Weights of a small GPT-style language model, trained from scratch on English Wikipedia: 14 heads of 64.
Each number is 500 + 40 x the weight over its row's rms, rounded and kept within 0 to 999. Layers, rows and columns count from 0. Numbers have three digits each. The size before them is the row's rms in percent of the matrix's.

# down: layer 3 MLP down (transposed), 3584x896, rms 0.0701, rows 1401-1500, columns 320-383
# up: layer 3 MLP up, 3584x896, rms 0.0381, rows 1402-1501, columns 320-383
down1401 101:560640537447494519521514545544518448523518584514476470506452575527563512464509486455512567495485469457496515448471508535515460509530484513523490522556453463498494552470534491495447503405506582
up1402 101:481461536497516487514488503509490403485527519529484455520460566546485520567486496465427473508532502522522464466517490483473503532485528468473476513470493528499446531498614535478524603438496480
down1402 096:513479492505528510534515467541469479546490518491558491551553556470452506514463447507524514465491514473492463480509485527482513445508462539483509447503543460513482460514479439533443533532524476
up1403 096:555456518508499452505458499528482487527508524531452493499494494505429478460466488480478425511485555534471519419519581510474484539538473508475500449490505491530432614473474541441494530532512545
down1403 096:508478524512425526536477467490447472485554479526487514510524534493481443558502575475452433507528540495569416542540518496445505457529519515491512446510539470575490544594481506498489526502557521
up1404 099:481486463519493552444462474473564477420457492460400508529504530503484501480518528510517505486559499465535562473479481396439529568511489521479500486527489589643516520522474541532492516514534527
down1404 100:488463496473496491466521474545515422440539575502583513540496500502495497575504396525524534429540510553498507485481502561493484458510521530484512440448476619537462478543521425579384520499502521
up1405 097:491397452479532573509495470469502513494547469549450512473573518497560527385501509444448506515417541469480537464428470492512556514529518467519517534512478564493451483510479460507437523448499495
down1405 102:495504504480474509528502485462506510523481533507550531467503484484520450432509490473500548491568530491483516479520476505533510511551478564491505545483541578484506505486511504452449504526498436
up1406 107:489460549444491514559533452518550450523524509519449448534528489491496543547550509596500478423514513487584508510541469510463431477567550536470483539487408474453527517546509499568396514443472486
down1406 105:492532499471522497530551501522523553485522495538499527575466474484504495541593512531488517437521516557529485419447598461465559600545530531472527549500507470513500546509469486458498485486497541
up1407 100:466461432532466566548376509456520503519499449559467503476552531479487540560452512510544471582531559497507533528477543476555474512518525505550491452531508549498469463453546501551469455500609452
down1407 097:520535520571458496450455497454483498505518535456518461470503555521479492501492479529522511489593527524506468456542498414523472506528518561542482449547496469510559427496433482491499499500510506
up1408 100:509479476455529478419489500494542464486450469501472491588517459497432522508417483480445471503507467520515459493495564541516463535421474490560553478517501486553524516520491467529589478482456459
down1408 101:491516486510460515493502465474458483474446543477497555491535489493504491546514517535563511500548532503516467550601519534568490534499526523528499462409397493527467396513499517510505556438539469
up1409 094:481488492526433497492489467537512487552521558536481520460522504504535404437536470475528459480418493528470489559460492482438491493531520522494481454503460523539427553535470565538502415543562521
down1409 100:540495506464447455556526487492537536565522487538522529545486471467550461556475475459503491553499468506547557452521518496530502395506422503535491580508515491549448552421481464513540549457526527
up1410 086:549533525487452526482471478392548593534492553517524534459537501518480499477579535491548501489528517489459426520480509579507494516549478508424487477520487498478478515523457518501439543458447462
down1410 087:474488486530437485452493434524522492515547499507586484522439437473537474502523510557560526566460486533529495431534469532548568411492498526488502474549494542558433555455447533447502464485462453
up1411 099:566512508476482428460485582541511457522525501487496508461570479487447441496497461486491522497488531469498453579513508462560544484497585420557462505521546513509607443553448479445486436466465485
down1411 104:491494427464550518640499497562499465475536480557483516528446530437506550484415505574585433445515536546563543476552493496540493404424476513498530501444475524396413511535479470485558530472502479
up1412 113:475491584490577471531496528450506545594550483506409459504483443512526520521499585499488542508441479481573523526526557551561486622508556505581510521487505487468606513445470480466579465522529517
down1412 106:520407586547563490507520517549500467481456561459514600515500487582529442457607480556430547457497469495523575442501493554445486535540473487467483447488513514487454556475587492529465490489528488
up1413 093:496461548473527489463548480463518478518513502495570495491478399509490505490510621414513444534504524408488408481533534496518483396474545476470448456495475463501487505487551468512421477468448487
down1413 100:489524541478545438500465507487435566541532541548472470586563589508483463509498515507504568508444500638494514483486462483509485466497471537540448477480523534537510518495500526518511542506505489
up1414 098:509511512446498472473549533530474480496556532542515474438538524485490467561482478463492541569477471450502426497545458464502549518454544550488451472489587466504481451476583542490522496534536505
down1414 100:476528509515419529508545514438557544507475544467534469521505496424444515486455523437514498502479465402549472518507515523506525531538564513501499505471567477503504559470536460506508530485500459
up1415 104:531445544547513474474549522499508476456478525551482502474551521489480468449546541544468502495495501530489496487497514517444480491487518446455544467466527494500605536456481509505501400535488486
down1415 103:472458499470522446522525526482571526418550478497536466499488485543568490470475386476485525496469542532484473461432460505566431531493519498495535457500564483511449493500500499521546494509498556
up1416 100:556464524496467424491449522581482517532482475502500543422479527435469488581452534425465531516528531530508493441570515520512498429517447489503567498464480460468553588490513448501508475537493540
down1416 098:559464510512502530539513563521526582490490510499542453526488412492493506466550486511540481463456471502442514563533530496520544458507534490512528497522506492490543506512533460462524499459531544
up1417 100:474491525491541503451491510481482549494499561496534478477496518565584497560489568554507495461465496487429502525498528417487489539501411541555496490495478414466534461481399553488490539503531523
down1417 102:533543515489537445519511519465519504473543525479505493490521491532481563542476579527492479548389527559497504503480447484489499483426491452509528469516533486546514515514459569459501444512482553
up1418 094:523450514469532533466442456488524453518535507567445468485579505499525555480535532492597495380525545548500450557489457435482489476503499516545520531513525508506583431551480449489473483470521470
down1418 097:558534516522471539453471468527499445473485585460508424614492491513497478513580418433522472532513509508516474503514484522457467481487507495413530429521502530440474488519508486480451526474575523
up1419 097:489400522463486466430565503584479489499556502561426546518524447494510533480486478503503454511437507461511512496518446498444500510482564510456526518496471495603481589500506509514496547532520474
down1419 094:576489519470520550556461495496461512442538549523471491459523499445454470510468488560505432545457432458469489393555453451481491507557545450575523478472507527443418532512526464479545587522518558
up1420 098:504421524522492444487446428472484483488520529497447484497541448455503498438404503499452382489529483553490583504478504495481504534446572396503498530516482466460518571589503450468501506561433488
down1420 098:502523560559500516538514477447443573541491550486492494480530479446429472485468468507488470481462528542487509511497514467476496457517416516481485522494501436444599443547519488545511521395497497
up1421 109:544516462491499530465498508529444512453474475547500465460523472564459490510454480457481504454447560473473440490537533586522491486440558522565500518486494476519593445484467477575585500529543553
down1421 103:539539500434441469491503488516524528523487447460481484445534555493527465520473496501419402426417547504572486474431425519470504459430578529539534549478432489449536551503510480506577515473491490
up1422 118:492485487475480487510450537497460533480442462488460505530457512569488474545439514481443564504478493464494510513513513580552544490473530583478529493518492547412494480489483542548483548520525577
down1422 114:481524498599534484484513548518477505525440458448443417544498484489444504573480463546496497390501508502502587480503520517511473510491512545525492559401526505472449503493517562425514559512622500
up1423 098:607434507468488533536473431484466519503504469474454539525443456478553519498481485582476512446491470511504462517474475442545529524508550516540556461462499543494529501504496564524573512406458509
down1423 095:505457512503464469481463522423508581454501449448500519532503473483536520492481523548472534545503475442547550386504506470538538525449534516521467550531523511526504607497547526469493504460573469
up1424 093:567505521588536485497523557470453497458528500495529533514527531543567558518549496446514532542533445506464553538449491510453453472446544547494517539487542498476567446537496476477435498523490457
down1424 095:520507449503462477497428469472457447504521537546544572454438482510489439530513521579535501502518509502409573528406555507491516446506527559477540468566483593471486522479493463473469538512459431
up1425 097:553527516502491432532538475546518531480480487488490534521512487456443487478501433428562480530544474515469518510541504570499446509526493440532564491524540488558406513577515496445580412544471538
down1425 097:473528539494485452475549445495512570502504523515479504506515446423553574488526467526481529549518504505499547536481529451440448408468497514507565403496418527497394492480466488478580522494415547
up1426 105:491513553405478490472564499444512496498525482469525458461570516497492576477476484528594487513478536522442520482510532500471462504471535561522518556486459452489568505518551535516501493493502488
down1426 098:492579530519489464510499494480496464438486474532465480480511426474502558468525446581511508457521537513471540485525497406507485453527530514495590491496554515487550479518471463501533472448547490
up1427 101:512574511490414530478524492595475536473490568487528505457511508479502464520546502521452453484553479555479537442543538488484599500494520489469538555534496473468452545520514487515476503588421474
down1427 101:503521444467383480529508520431520522489446465400440516486510535527541519594469543471473470545480426510543458476500447608473488495493561491535499530521520494467491531499509508563497547532499470
up1428 096:504451562484515485509485578523425553455544545480528554537496533497513562459493506429511556434436438438479480503523546509560430440479496554440519461505525492525464556451495558527480473489510537
down1428 094:527487518509492573407459490525510494441547516500495483492548493562572449511487467478488471460536468572499560506554474505478470533523509529530488483484480476498460568583492502553570462473468512
up1429 102:524504497458472527469534460527533593537438499522474498499525508550526478417542477470465527500439564490519549472482481497548490443486435421407431473525484499511446535514452540516530537438470509
down1429 104:559474440539546574484471499476498497423590447525554476433528465480515434452511540491426518511526458460526487489471565497504569572533511459529529469483502540486429501475559415576540477487561486
up1430 100:459464462532439562471476445524477441446438549545513536488425484514528476545499533510546536536515542396471548446469512527527522507505490536500421570506527526554509489479568608500576539586521490
down1430 101:488568536553469549529492495501518459493524495542403497492508544534525494453504502537584534616564423489424521420581409527478456481485427486519550535553453514459523500525490603449548495458514516
up1431 106:567496505506488507460562495499513452560494557468525492468453509501465522494540468518563485490420542515477511551532519470588460526463499504512467470534576614480465458569518508459512595551471476
down1431 100:452506473505443568361483561476494504464579536452496469466511415500538505444509525497486457519513455509524465498538484513560543513467566530528483477452477515540408532463495505440549484545574537
up1432 100:504398486553507502568483509517477496498466569515546532527588568512475548459459520472503478503491487525475484435539484444527437505478551445503459494482479561476467528557558482494515490487554472
down1432 098:534518465542496544562517512494454482493548483503520545416514511501510493494442480519475519505474484541514499445522520385474476498462488510487433498446477572487534500459548547564456420543508538
up1433 095:568503488546525475530511467446558525458477464482555614464445534458438473474516535539517454454507502510506432507515461458577498490533493534452507495474529445466466482532461505524510472468529430
down1433 098:477490500480605466533527495504484598372498535487540456534497455579547530521439441439506495588511484503488538489551456544456449477552463464554460489460449552520503496512568513574469536543523512
up1434 089:474523513481505495479531548530530552519559415566487523497489445507517519607582415483490474470544469512501495567501463446510387489503518526495523452525449454514593471502509526500481434536433554
down1434 098:446463557488547497477515453516389450522511483516546433374469444441488551531468534495463520476510495511492512548475442446447479512522542515575518522562527528526528507483479491527445465479527596
up1435 091:479477598493537549492539539459535579492510489464504482478427508464457471499419519472507445550519504479560482536550492490481474454497515461573473480477464481411557496447571476541404467489488493
down1435 099:492575552533513504534471409495532532532435520511484486531462461511465472520410418507472454517546520522522503521535454504512484527534505459556422520487499602478536490486498507511498468498461513
up1436 105:576482580523531409492504421574448539447504470527495497529484472493528566500567525436459518498543483514416441396485499499530524497575545457498477591516476428471561521520492516404474516502453588
down1436 103:469485541538469526476481513549433507520460551488485584441465528454450506500486574508410381514536473461450476539417454455527508507417449448584521558523559514532459548491541437474491549439452507
up1437 101:441461490471554453531467521494521511498443555450591506540468457442478563444475543494566517488504549482487481465487429468481455535522511509536529506537482519486516503487492489593490470498539563
down1437 105:450527540528572501520547515508519562493471568516542539508585506487528476509422499529449535437518553431462487459498512491437475468455581557483533460514503450446541444533485445473467500505507581
up1438 106:474470470457498483452548404571532504421618554448496540558507531483555514509478507507546504554469472515520478544429545576512487537462543480489514491474487493474457441490593582523449454556446464
down1438 105:583524590530485504531488411422450562541530475466520536506484548500489567497431504598509563440545463548524508489467525514461518525498576483518485551504428460489543511527531601524452476483521466
up1439 095:538482516503482475556512526511530519537490510460533509510531527555443456477493505519426484512493505471458449506532511497514494552510475505528451557435410549456430525537526525419444479476550457
down1439 099:509439504504541560541439494441421493482453497473535486534485496572440440515452544463466473449507526476427428564570507511539475587473488463478543479508446536422434592524524572520434554579486501
up1440 104:466460601536537480566455404539432522470568560484450473470527425450519528436521481581458491447559482509573490474526546526451525510516522511485562511503407536490525540473521537542460509474555493
down1440 101:547497470498504458417575536467533527460528506454586452522505454460561466499519440506536500527508483473536480534397480510520545499475567532523544436490436446544436537513451577427517460521483484
up1441 097:532602452400464542514461523519490459546473467541528470504544476536490462492525469542524438500437497484559594491465458501460509480542567549472491552509530480495535497473436463464514493539521547
down1441 094:532561495497510572490488496470501521532498418510501530530496460532524485521521437508479508476472523487506518523542461470482520550460484468444548532482502502471478412506499461440499566439517534
up1442 104:460467548577506489478495484464515597425514526569453488527481521516503489515536450380477460452518503500570523443628519479470550496501481558461432595487495531548448498468509490451547504493542537
down1442 106:449463473574519467493486541443517584441554473542554513547515493511500546511459497521478447524518487497570501491594540516530522479447492499499492545515497523510441464483485480505581445494518492
up1443 094:501574562426484535551536565508587548475441534484436526514470466529486459487494469520494493451495518552489486515470544503458497446465503514491502556497498560561475437509545507418528465539516473
down1443 095:495533474532529531460506461554493529514466458437434486571548598506457520495484378529466536510525495472518515450494507472512424466442515503543499518517497487488500474496513494558501527536537491
up1444 095:550501521521467519518490556562512468421465437537456527516535509507394527456518494429526450516557521518507538446540480480446546576510438489455478521500528490551505488458506528490465516530500544
down1444 102:575568467499452520457484563462488574545521435505457477456518512527424511530455564437462435534540499537443496468520514489491562490495502506502526509540408558472548453452490539587435483436536471
up1445 102:452441429598477478506502495447501508490531479462496423548468489489501501460527498486482458570558541534501496512545532519472469564538535538520551578502456532469489455512539460513525476513514539
down1445 097:495437500490534496453471484523518456555510463521494459486476523494477468512426465521510538573521453474500504509530482513457480487484565454478517505457516525469510474517538495456449494565538481
up1446 094:429518504489570465547526463518511487513470510499484549492466419466514536539544611524529462484528499524493517474537456503442541477466542545433622461506430539512441472483512480488461532439539497
down1446 091:463484497519546494484437531478524486557560547572518459484489425481441475523479470510531571491497499497495525523478551496464475487486521544475495498420499525520473476524481498564490557501536570
up1447 104:546490533532460458504487518472539503490479474576459446455545503562519471475483519546534536490460526545503510577551428474429411539513542505373515502475521492554473358469469447492520601574442486
down1447 108:484469483580454469463486500448540512399437491549499502497524605541534573551491491547481495502501583493489481512469536535491500437549568479471502492498563431543539470450496510448468602534515491
up1448 106:535428473496537507528457408449479509512515493532480459452498547564562546528419489511463533486531465504475511496457429492489481510548508481545609506528523484501430496425532501518493538520490485
down1448 105:597499532529532495514529558493461508447456467460500530468485483538501530549520538484505535551506523492511474518468479500491435435521511460539462488551527509493439445429428430496540475560542515
up1449 094:484541443528495474486545531501457503485486574483480517418439570460477536521503475503528504574514508456502580531453479497453540498542499502477468508504530478486495494451519521479598533535506534
down1449 092:514438516476541534479535494470457575546447520493504581497511447574511488521515522481493547533499498491513421526521508546472532479551537481479478419511550520510487477470523495504474507568523503
up1450 093:527492441539523450464494452492498530534452534564549453451473550476486562540526484486472446535479504570512467494458489559477481483466527528499459534485577450452449500500529518552492497487511570
down1450 097:504399466483486507555508419516532499494425609499488573541491483491511542464528537511525441553501476557507571495486427537525540518544544485525473493457526496475445491519467520559505426401473550
up1451 110:518502528535502514510514510512508511506502437492571549539454470519475470480506532474528463456468525475504534515464512491511506481455514574496482522516472523474481501545480511504572455486558488
down1451 107:501504446483555511502491507602490550502528477509478506556456533472401493537527511568599485429415537431484486458483529502507450570486527495478414531505490450493548470506493451561447513480466471
up1452 095:547529513447508514489487511512538498530499508508482530516440482452469536523505472531538495438488523420490486512523441486551471477478477498518491417497515505438513439568458526489483472507530555
down1452 099:559425531456485481486484532495479558578487493506466488590542484542537566520511444466491527517528469505510557531431498578517468434552482384530465474514401547491479483519507526484454465397561491
up1453 103:486493501496511523527483489477484539533512562516510535571496403485511534476417498488503447532447446431479480475470481485529560519492463518483454431509518454450502459534446593522497424484477475
down1453 100:495463449492505547493526448482544531521499565498495515556520461520475487440507473441522467488504494443585584499424531502493532529447520496509476415482451473462495456524533523465529466482529465
up1454 094:471478497543567545533442546485540454502483537532501481555525503405499435500473464561550534525522538509487435522534535513548497473548564386510547593484552438502594407531498495550498534509495465
down1454 104:478463467474467535535460392471553424452477470484492466474413520503442480540535492520464469481497456538524530486533530531431424520550524524524510594453513526512527545552534452536506465521455526
up1455 096:540561503517537544492522448444461480476557498523494525471533531432542534482477543471562535502490420427481542399483483406528447533483422553505537484526544531505515446425545498484482523487483475
down1455 095:525515536505514589445499485556457461542486439492492525466491473511471476511539523491507484459470533484458474560482530550502441434524556484486493471524524423502547531496526503480430600520513441
up1456 099:411543539501484484584534563517517464529499483484557514542416577511489512558494441472536446530505465544515495512509524503529574462518486579570421556468532549457502481552571541454444503538426480
down1456 096:535503508496521483430543530526560445530527530464539585527536529492538537584539572530505515545488540519572519436487571530497538469506469507564423468528378531512508471558463507463473443543400457
up1457 094:444494557491547533463474445478409454538508591501495523488534472540516529491532533521490432589449482491478590489519459502526526461486515566527526493524512476439446528551418462462507527493526536
down1457 096:456583521471470469458486434442559493530451486522536518478497535469475502456511554455426506460558481469509586442510513518520545524531490555474514501485589461418490532561525470510459467470536533
up1458 099:488470512577488502516477487474528492487510526487467508511434470489532488530527490471466527517492508521502546543501531484504550448496557451473436512478489475514536516459479467451532478470568528
down1458 097:539559444519472590507464497592489475556601499529374516484490499466479533532465451432491481514538511465483492546465497526546472463484516517614526538495472445445501513539513508576537517553554500
up1459 104:499465531482553448442521497487526520495519504519483498484519625493534550484502541533498519544494517414450475492530492549473411454502500459542502480478507509484489528506444413498523439533505545
down1459 104:475431527481448537496638569551543513557502504494522495412475489543529484470554502485510476482522494492433417511491495500495420505504531478510586462536430540574449517544466417476543481542496533
up1460 100:490534480478505521460526513490450494490407516408579516472584483395496469570559404497443517518513460522536485453479536501431484547541489489473479540530524514521457461475476491477530568419502504
down1460 095:510498510434460488527492466548534521528485435415478510505525476455534493479496500510440494450484554493384432533491479455478447482455562529529594503488423504572478410446492538536507508457460447
up1461 091:539496504492508538423439513459520516469447529504532499434556501517570510516506514490555485471527419558506510438616514492445455491573448583580485475500508481517491478513468530492536487493578534
down1461 102:534559526526504457584454589512439502443518540513473461551476469457531481544498526529548491489502465444517483520445430500472586491486538442594458508500545607473493515536569453487448549480518425
up1462 105:541458475529441472516553442519432504453475525478462524430446524490471459468502437519564517558512521540550520543571526506478467497584576511504552486525509471501409525499450538535516498533484434
down1462 100:552409510526554487498516535561504469478442491483524438489548537488456533461423511495517537453430477520534519453431580492501532527513503560484527522476448504487508515506514452515449525467521521
up1463 090:463535484469489552553541456416498517551500451512541458479509524491436519507498468527497472467484433466515541554531452490503492504457484448545453498490525527500553500543488445505404518471480476
down1463 091:483514510498532498370501553581536525472549430509599442567485532515509497580435480492530441541567557461487442426480507520455504504525434493506507484485497516467446523451499425503457458502501568
up1464 103:579552503539585471528507519494534535527514464502445516486587524542551476459408511427524539539520499489487526425571482466494468504504533513499550507513539569454462434511557523514562544589517478
down1464 101:433445564544548487505449519542499419500486498541533471413548573565490487482450457463512462518484424570541484522491505576523499402445468529464525480467528486430508512494467507524475485511584457
up1465 096:571445545459443468551482518491510458487520541545511535419523496446416514480461550518468494454527433446516457569538527442460474477481580506460449535460541535547486580426527492418475486532457464
down1465 096:473550492464540491551538498515426498489488519475507479456534477526593525470535488464464499497447480471491487484440469518469470467498451486522445451477497409501418529494477535499510534523503476
up1466 093:496503484498527527594463471478489580426484537426462458451549517522533524449520490514514529501487426441464499476525483494463477540528563516487528560494561448557452525522494502548448546457430499
down1466 096:525473515435450547517429450487532467504460475526549522570518516493488442529461453487472529453475579509526523468527501426437448543488444478477508531605502467467539502511561517548502501509524472
up1467 095:455486497518488472506474513544438475543504572529489496518539496485507558484478551464458474421540535547502466589515493496432434507507442529531544472487465554575489570414536502542468527494539475
down1467 098:519499403486482527557532495455453514550495507417564460519446486483467520476514461581594477479474471518519566420449534562561494500461500451429491577504529416466524494488532486461511533516458630
up1468 100:566490498487555486510458494483440480539518414491481481518505454479483548543443495512502507454586464507501471527469475521442501430436476448459603497515450552505499531528459504431524446468501476
down1468 100:533508500484451503529432500514549488490457455468441484544462451516490456444514497454423534526460427461503462514471498535552474445515471445487468515533500512538446443450502519472522569474526535
up1469 096:550485504479421494505510489501493493539544501541452481540464382501437462511521481450534529442499496466452487549508442456545496551503489450494476512472494527544647504515471518446517525508445533
down1469 099:529469529433528507505534441483483548545518507482449464531441445543447505554538475500475536586521480535553443550474534476475501477540525447451449473580513484476512487523456422527472497431623426
up1470 108:506541520452513493518442535549510522498485563477506470506573552485506467521540490508500527473469482522468553549546468467527479483442543596442488492490553492532499419516522505489454544428480410
down1470 109:547552506456478532557437523503509573485468466464511495469483527489493497508514508575549506541501556450523490489533455454521431445508511504452493553489534543504516455499490460576496586497427516
up1471 093:516523478520510558455493456475497467616535445509572494515476542484461507549493508536498437425459569494545471616519508488543502569486507517473474493518499503511530490513501547509428495506512454
down1471 095:453525460489443511479478458482517384524509450565461505494491504567492437503498421456472613504535479531485516460544462507508426462475494515455439455465501485471545529471447438512520544494546514
up1472 098:459469501432510538500458524465470450502495563510510553467486613473539500483422516470476443542591487501384472544477523491473431467462491481524404470470570491543534463408477499478504513527460484
down1472 096:472414520516448488511464537532535492497540497522540536524563483493553563531475528547484484495542448539518493466543546467559458508473515513466492451453481606481568465515527454529511452523452557
up1473 099:574529556521565500549559490488480503442501533563470538542427550433525505496456487465549450479501421481526512494462400469483555564489563534445511586497533452542490452437539515503453505495527512
down1473 098:598492515474482517501494494482518447501568532536480439552582443459475513516584529488479488487541521462431500594507569500529487465521515463505537521525484491518527433488483512482461465559484490
up1474 104:509528541519507493502541526531502519480583492555490564508399469487510564566544501432475573408474452520455545543508531564447517476471521471554462516468538527431518505495528488550500494517546444
down1474 104:544553474494467527494521431449533556513584595520462508463504518517500554472505394491476528482490487510532594547472490582460503617522510445567536512553507481497531473510564491460511468474498425
up1475 089:545516519472451490453505487430537497433572558533481478470498439495470450479499508523480499435516470489546521531495491507551522489540498515444472469501565554538519522483551483568441569552531537
down1475 094:542487543492532525454510494486503543549498531473453534476498468475444568473510496479491501599469598577506429481514465430482498501541502503456553500518447497479481504582461508507520613492475496
up1476 097:478447513435428496528498492552518541500471460492588548488454440479472504484534505524510522445494465527438496457447461517552538524503455497519495477495433428549550452500516458537503574499505516
down1476 100:489542535465504549540564446452477482462603463472504514415480466558467564448574445483496461493491432549543487500513491460527609511458542555552483460533477472491426461475539545505479502518427422
up1477 092:574407538468541497539489464435490549465434507498498447505573547445458498506553509562502486491556534534560499510532363484492523505546500475548435547482506542441558516518514459514577446486555490
down1477 094:546534474487494500508502556517466508502514481456466486518454393508477494509519476508476495505425490414503481560557516481458463459565539486500485509477522508460553554496461458481510530482501529
up1478 095:495462491535529531516485519484500510504514513406557525486530513517492442505517580605571495443483486495519498463525463451515543440488528497459507525565514546461481502473485477479521458485567531
down1478 096:508521466507460528439470499480496548466501445519560562474532461536482500468486545570494521563491508552422486585468461518538503510493466476486503523586517512539531494454499486467476548482490492
up1479 111:573464559541511472457429477520471480487541498523493461512590484522551467487543416509551495439545427477488551522544514530508517474527511579496459488524504507517494591506478554467444528407453449
down1479 107:492495561541576498497406506473444513525563544508474561475440474467564450495457518460533519527475511481512547513529458518546556357462515565528525448536476454455530476535539530603482524479542443
up1480 111:554474507512503468417440570454476554502503511453429497457536466510536487520578416471530510516474561467458515508494453543468477449552526512541461477505470568509486481521492551528493516529509567
down1480 106:493486523554485464508509464485510490445507544474463453458445473511466542485556523512484488538525500459570443473488509479465485460471528549555523590519444491440567513554473448537541513534535543
up1481 109:544594568446602501573448538471543448451503491610567507476510436553527522545615499471600508505615441445544485523517487518493520517515432478533491526530419421469453539569533494505480412531449501
down1481 109:544523527501436500514507452457444548494459482551496485429567524505511551510620466436486480478561462441498472505536547463524519499494478541520470449532432496471510466533488541520449538474481490
up1482 092:444518438507523444508539475544504502530535520590512562554486548494453496454454570534469469507530449423621547577531499584477471579479560399555512540475413501491463565458496505478473481436497476
down1482 095:477516489626415492514548490441541499546554498488594485457488504477494554504507530488459469507514545510420504568567526455499537524465501498551450453506547526539570498528475470537436551535528518
up1483 115:562562464578445475437459553433477507456566441564489458546404528468426494482421530513452557531523540472496508497561519470508564509486419484483440491528481590509517486465568540487472504491454568
down1483 103:498453467461444553501576489507540512478509478485513478541493528512484502459451512469397543442538519578439513438535546455522516463584495487509443583419462407476467477551465523507502517461512393
up1484 100:497526531549424505504495490502497458489576527538567482543411519441575584480484437468583514534599484475479471473512534505506544535530520539537505492502523535472489461432430566524482393526467422
down1484 106:445446505465486557488484520409553470483432526433512431533481566538469481480541546591448514364454518465526485506490443499459502534448491536498510496488501457454500522434558473519513510502512466
up1485 100:511549477564490498475501508507485596505475466421509529532557491506543525479482532499495522552522508484550532479494482515476485468553488510561468541492476477508539475505530496549493517410483498
down1485 100:504494537552513505496492496469529486482509494522554429593484510548469457483558539525469446528506498520501515539482480456508549534442478552582490479538513483466511478530546449535510464506511420
up1486 097:532481433467511459480473520469461547489592539513530549606493490506561464440532486477506512475441506510510437489501483505428464537517457539528513547507544536541468557481485482491577513442514487
down1486 099:521511559497475517512506472473549457482520556533473527458496538475551554471495514504526451511498470496511508446506435482483443527578440456503567575470523517493436546507510454557489399504495533
up1487 096:512478480539544530529483512439473487594507498476485557479496494489466524492429473516442514583582417503542506492546512508541497531420530577534474550499524569559479484477485504469548502506443547
down1487 097:510430454471484528544563559452522531482455486447448487515527508530458506518476470514546521492463508402486449465574538466532476533488462533570497469509524558513499476505472555505545511515524507
up1488 089:506529471517470528495441542559513499470474416526423484500457588504518525558479560523522496419608510572517504484558407540505491508493486540569567552504478546547508472554529438441527490438531486
down1488 094:561479569504501499496529520444488472546533464521486447586498564506473501503514508481494548421478511497512520501556477531461555549504490493529435473557480527426530489512454426542553460490435581
up1489 103:535472520526477465551554520534498525504567500497513495429445463516457541538482497523463506564444498503483428469534474469524469458523426590538464516504503474415478567484509539502545498518511459
down1489 102:499494545543487508481424553459505498546481499517492448523508522461504506507558507541460487513481526446481495513491446593538534491465500506480536546515540515514450439537524514488440495509535444
up1490 112:575578420466486513459519532503555493475543494469450494520516508478556554501441450540513516535496548465484503489505534480464525515542446550514513480459527441481442581532538507514386528451459537
down1490 108:497556485537471429449472481537515516524495482481503471528532489474434547550530551448491466507460506488495501500532514462490460516483511523553467518528501490560458526504510530484531465462493496
up1491 101:533548473500492526474459482533494413530581539573493514476491479526540540539514523508551521498525495505538478481538565518523512567495483501533528462514442505528496451542422461536554552503449517
down1491 097:463561429435413440413474547460510494526493445526515456497568415444504467461471513468477534447541449490495470490485494496523472481540478512496545522541542430525500457497462488503534515550495526
up1492 090:513472520461498491495516540488473415509527516544559500492467449525573528407537509518528437422455589538476604531406458443554518538472482516515400626505555525478493455483516505541443504561480547
down1492 087:574538538478486448495506484527513468422491501443484506476487461521528537534475452496560483511531514416499497487482475486496570448476502459469480554550523464470517530545483501445523542516527486
up1493 095:509484530455473458528408415506580495510494456479538496492500514486455463477518544542415449484514456502464438515493462528459496516463542408492460541490478469525498536524636454482459463502428505
down1493 096:503518469507487443476524550492559486505452515532482554610541468505485447465560518557492543500458509533434446427457506470578489458433515454509465491503547437549446594510538555462498453486440455
up1494 104:531550481481495584506574561488460538505567500512543546475534507561502459487499512514520592492458556408577515579517508535484503473529498603573487516501481412566510518529536498575489517501472531
down1494 105:507501363506513549526470591508477591451528472513489468524511504449470476504445456447416573429504551494505526497463495538520462486507492564445578500552506579522463501502505408549483500502551603
up1495 102:555509529521508489528601499481561530551485451518628516554483504462473546456515457460565516538484522449491458579513441508492426537543527493522470460514493495454464438476481525477524488484478516
down1495 101:510420409419553474477589550485495481506470463510506485527472460578532492494522484471490516523534526499530426480521485510503516449510497489472526490444443478406433536497502508517481464452466497
up1496 096:478507509482500518501463509505481494458506471544440448488505458444481522481528457492546527463424440533572552563435511571542483543488490552528499497513537419475508538523516534475485522500533526
down1496 098:460555513543478452541498463537481429437526536558491473520457495488509467558486517509491457514400447586536496505501471512524551503458481427581445483553558488457501481453509489446510560549543457
up1497 101:510436501516515493509527524512579500425473607548584477558498522492415509462559470473508489515448447489468539469463434435528441469489518496458457502542497448532543405509447535453564546446500472
down1497 101:549524489490498515568504520494510510542464555488539464444590485471547477481481427462477533449604460530462469473477460472532465471586467494511465474505528523433495532460477431525480475433499562
up1498 101:541518538499498551488489495541513550473463559446506512500507379536516577498481426496516504451505503496497483561439505495541468497476423463538478532523525537487536495553484480515431556467488519
down1498 103:501563477547528466498481445589511504533461467460515467433489494521514474523509464530478588497516516528545467534467567564567521434504447484495528506443518469429601480516506439503499455528433497
up1499 101:543499478495477485495515536459402498439439459476446514531549517454511530456526468530481524514471526533456475425552509504498538516493503533531460500472509592525464465548536513431457563576427531
down1499 101:557463563494497538456496497472519480445532548539426579502572487482491513551505478511420501545518488491419460514586541485480522489534416595509519547515477425473582493505585505494454501503520477
up1500 097:513464608491503520417538442556474540559492486543483551516495461487488555516503521497549512477449440482490491416516451425437481496521490456495549510487515498524545490602458471471462468507495519
down1500 100:536503486450525451486532514443514470451512556487469505602529419521512550454543505477538512499495537465554449479472510452462521533488543435468550507507466451489517465520521505486469471553581465
up1501 107:555547467533395505539548531519505501541453506498470484521456493491540497558537626479489520599521405398518502440493432471496485550533508460537532543444493504452535524515499537491513495493446519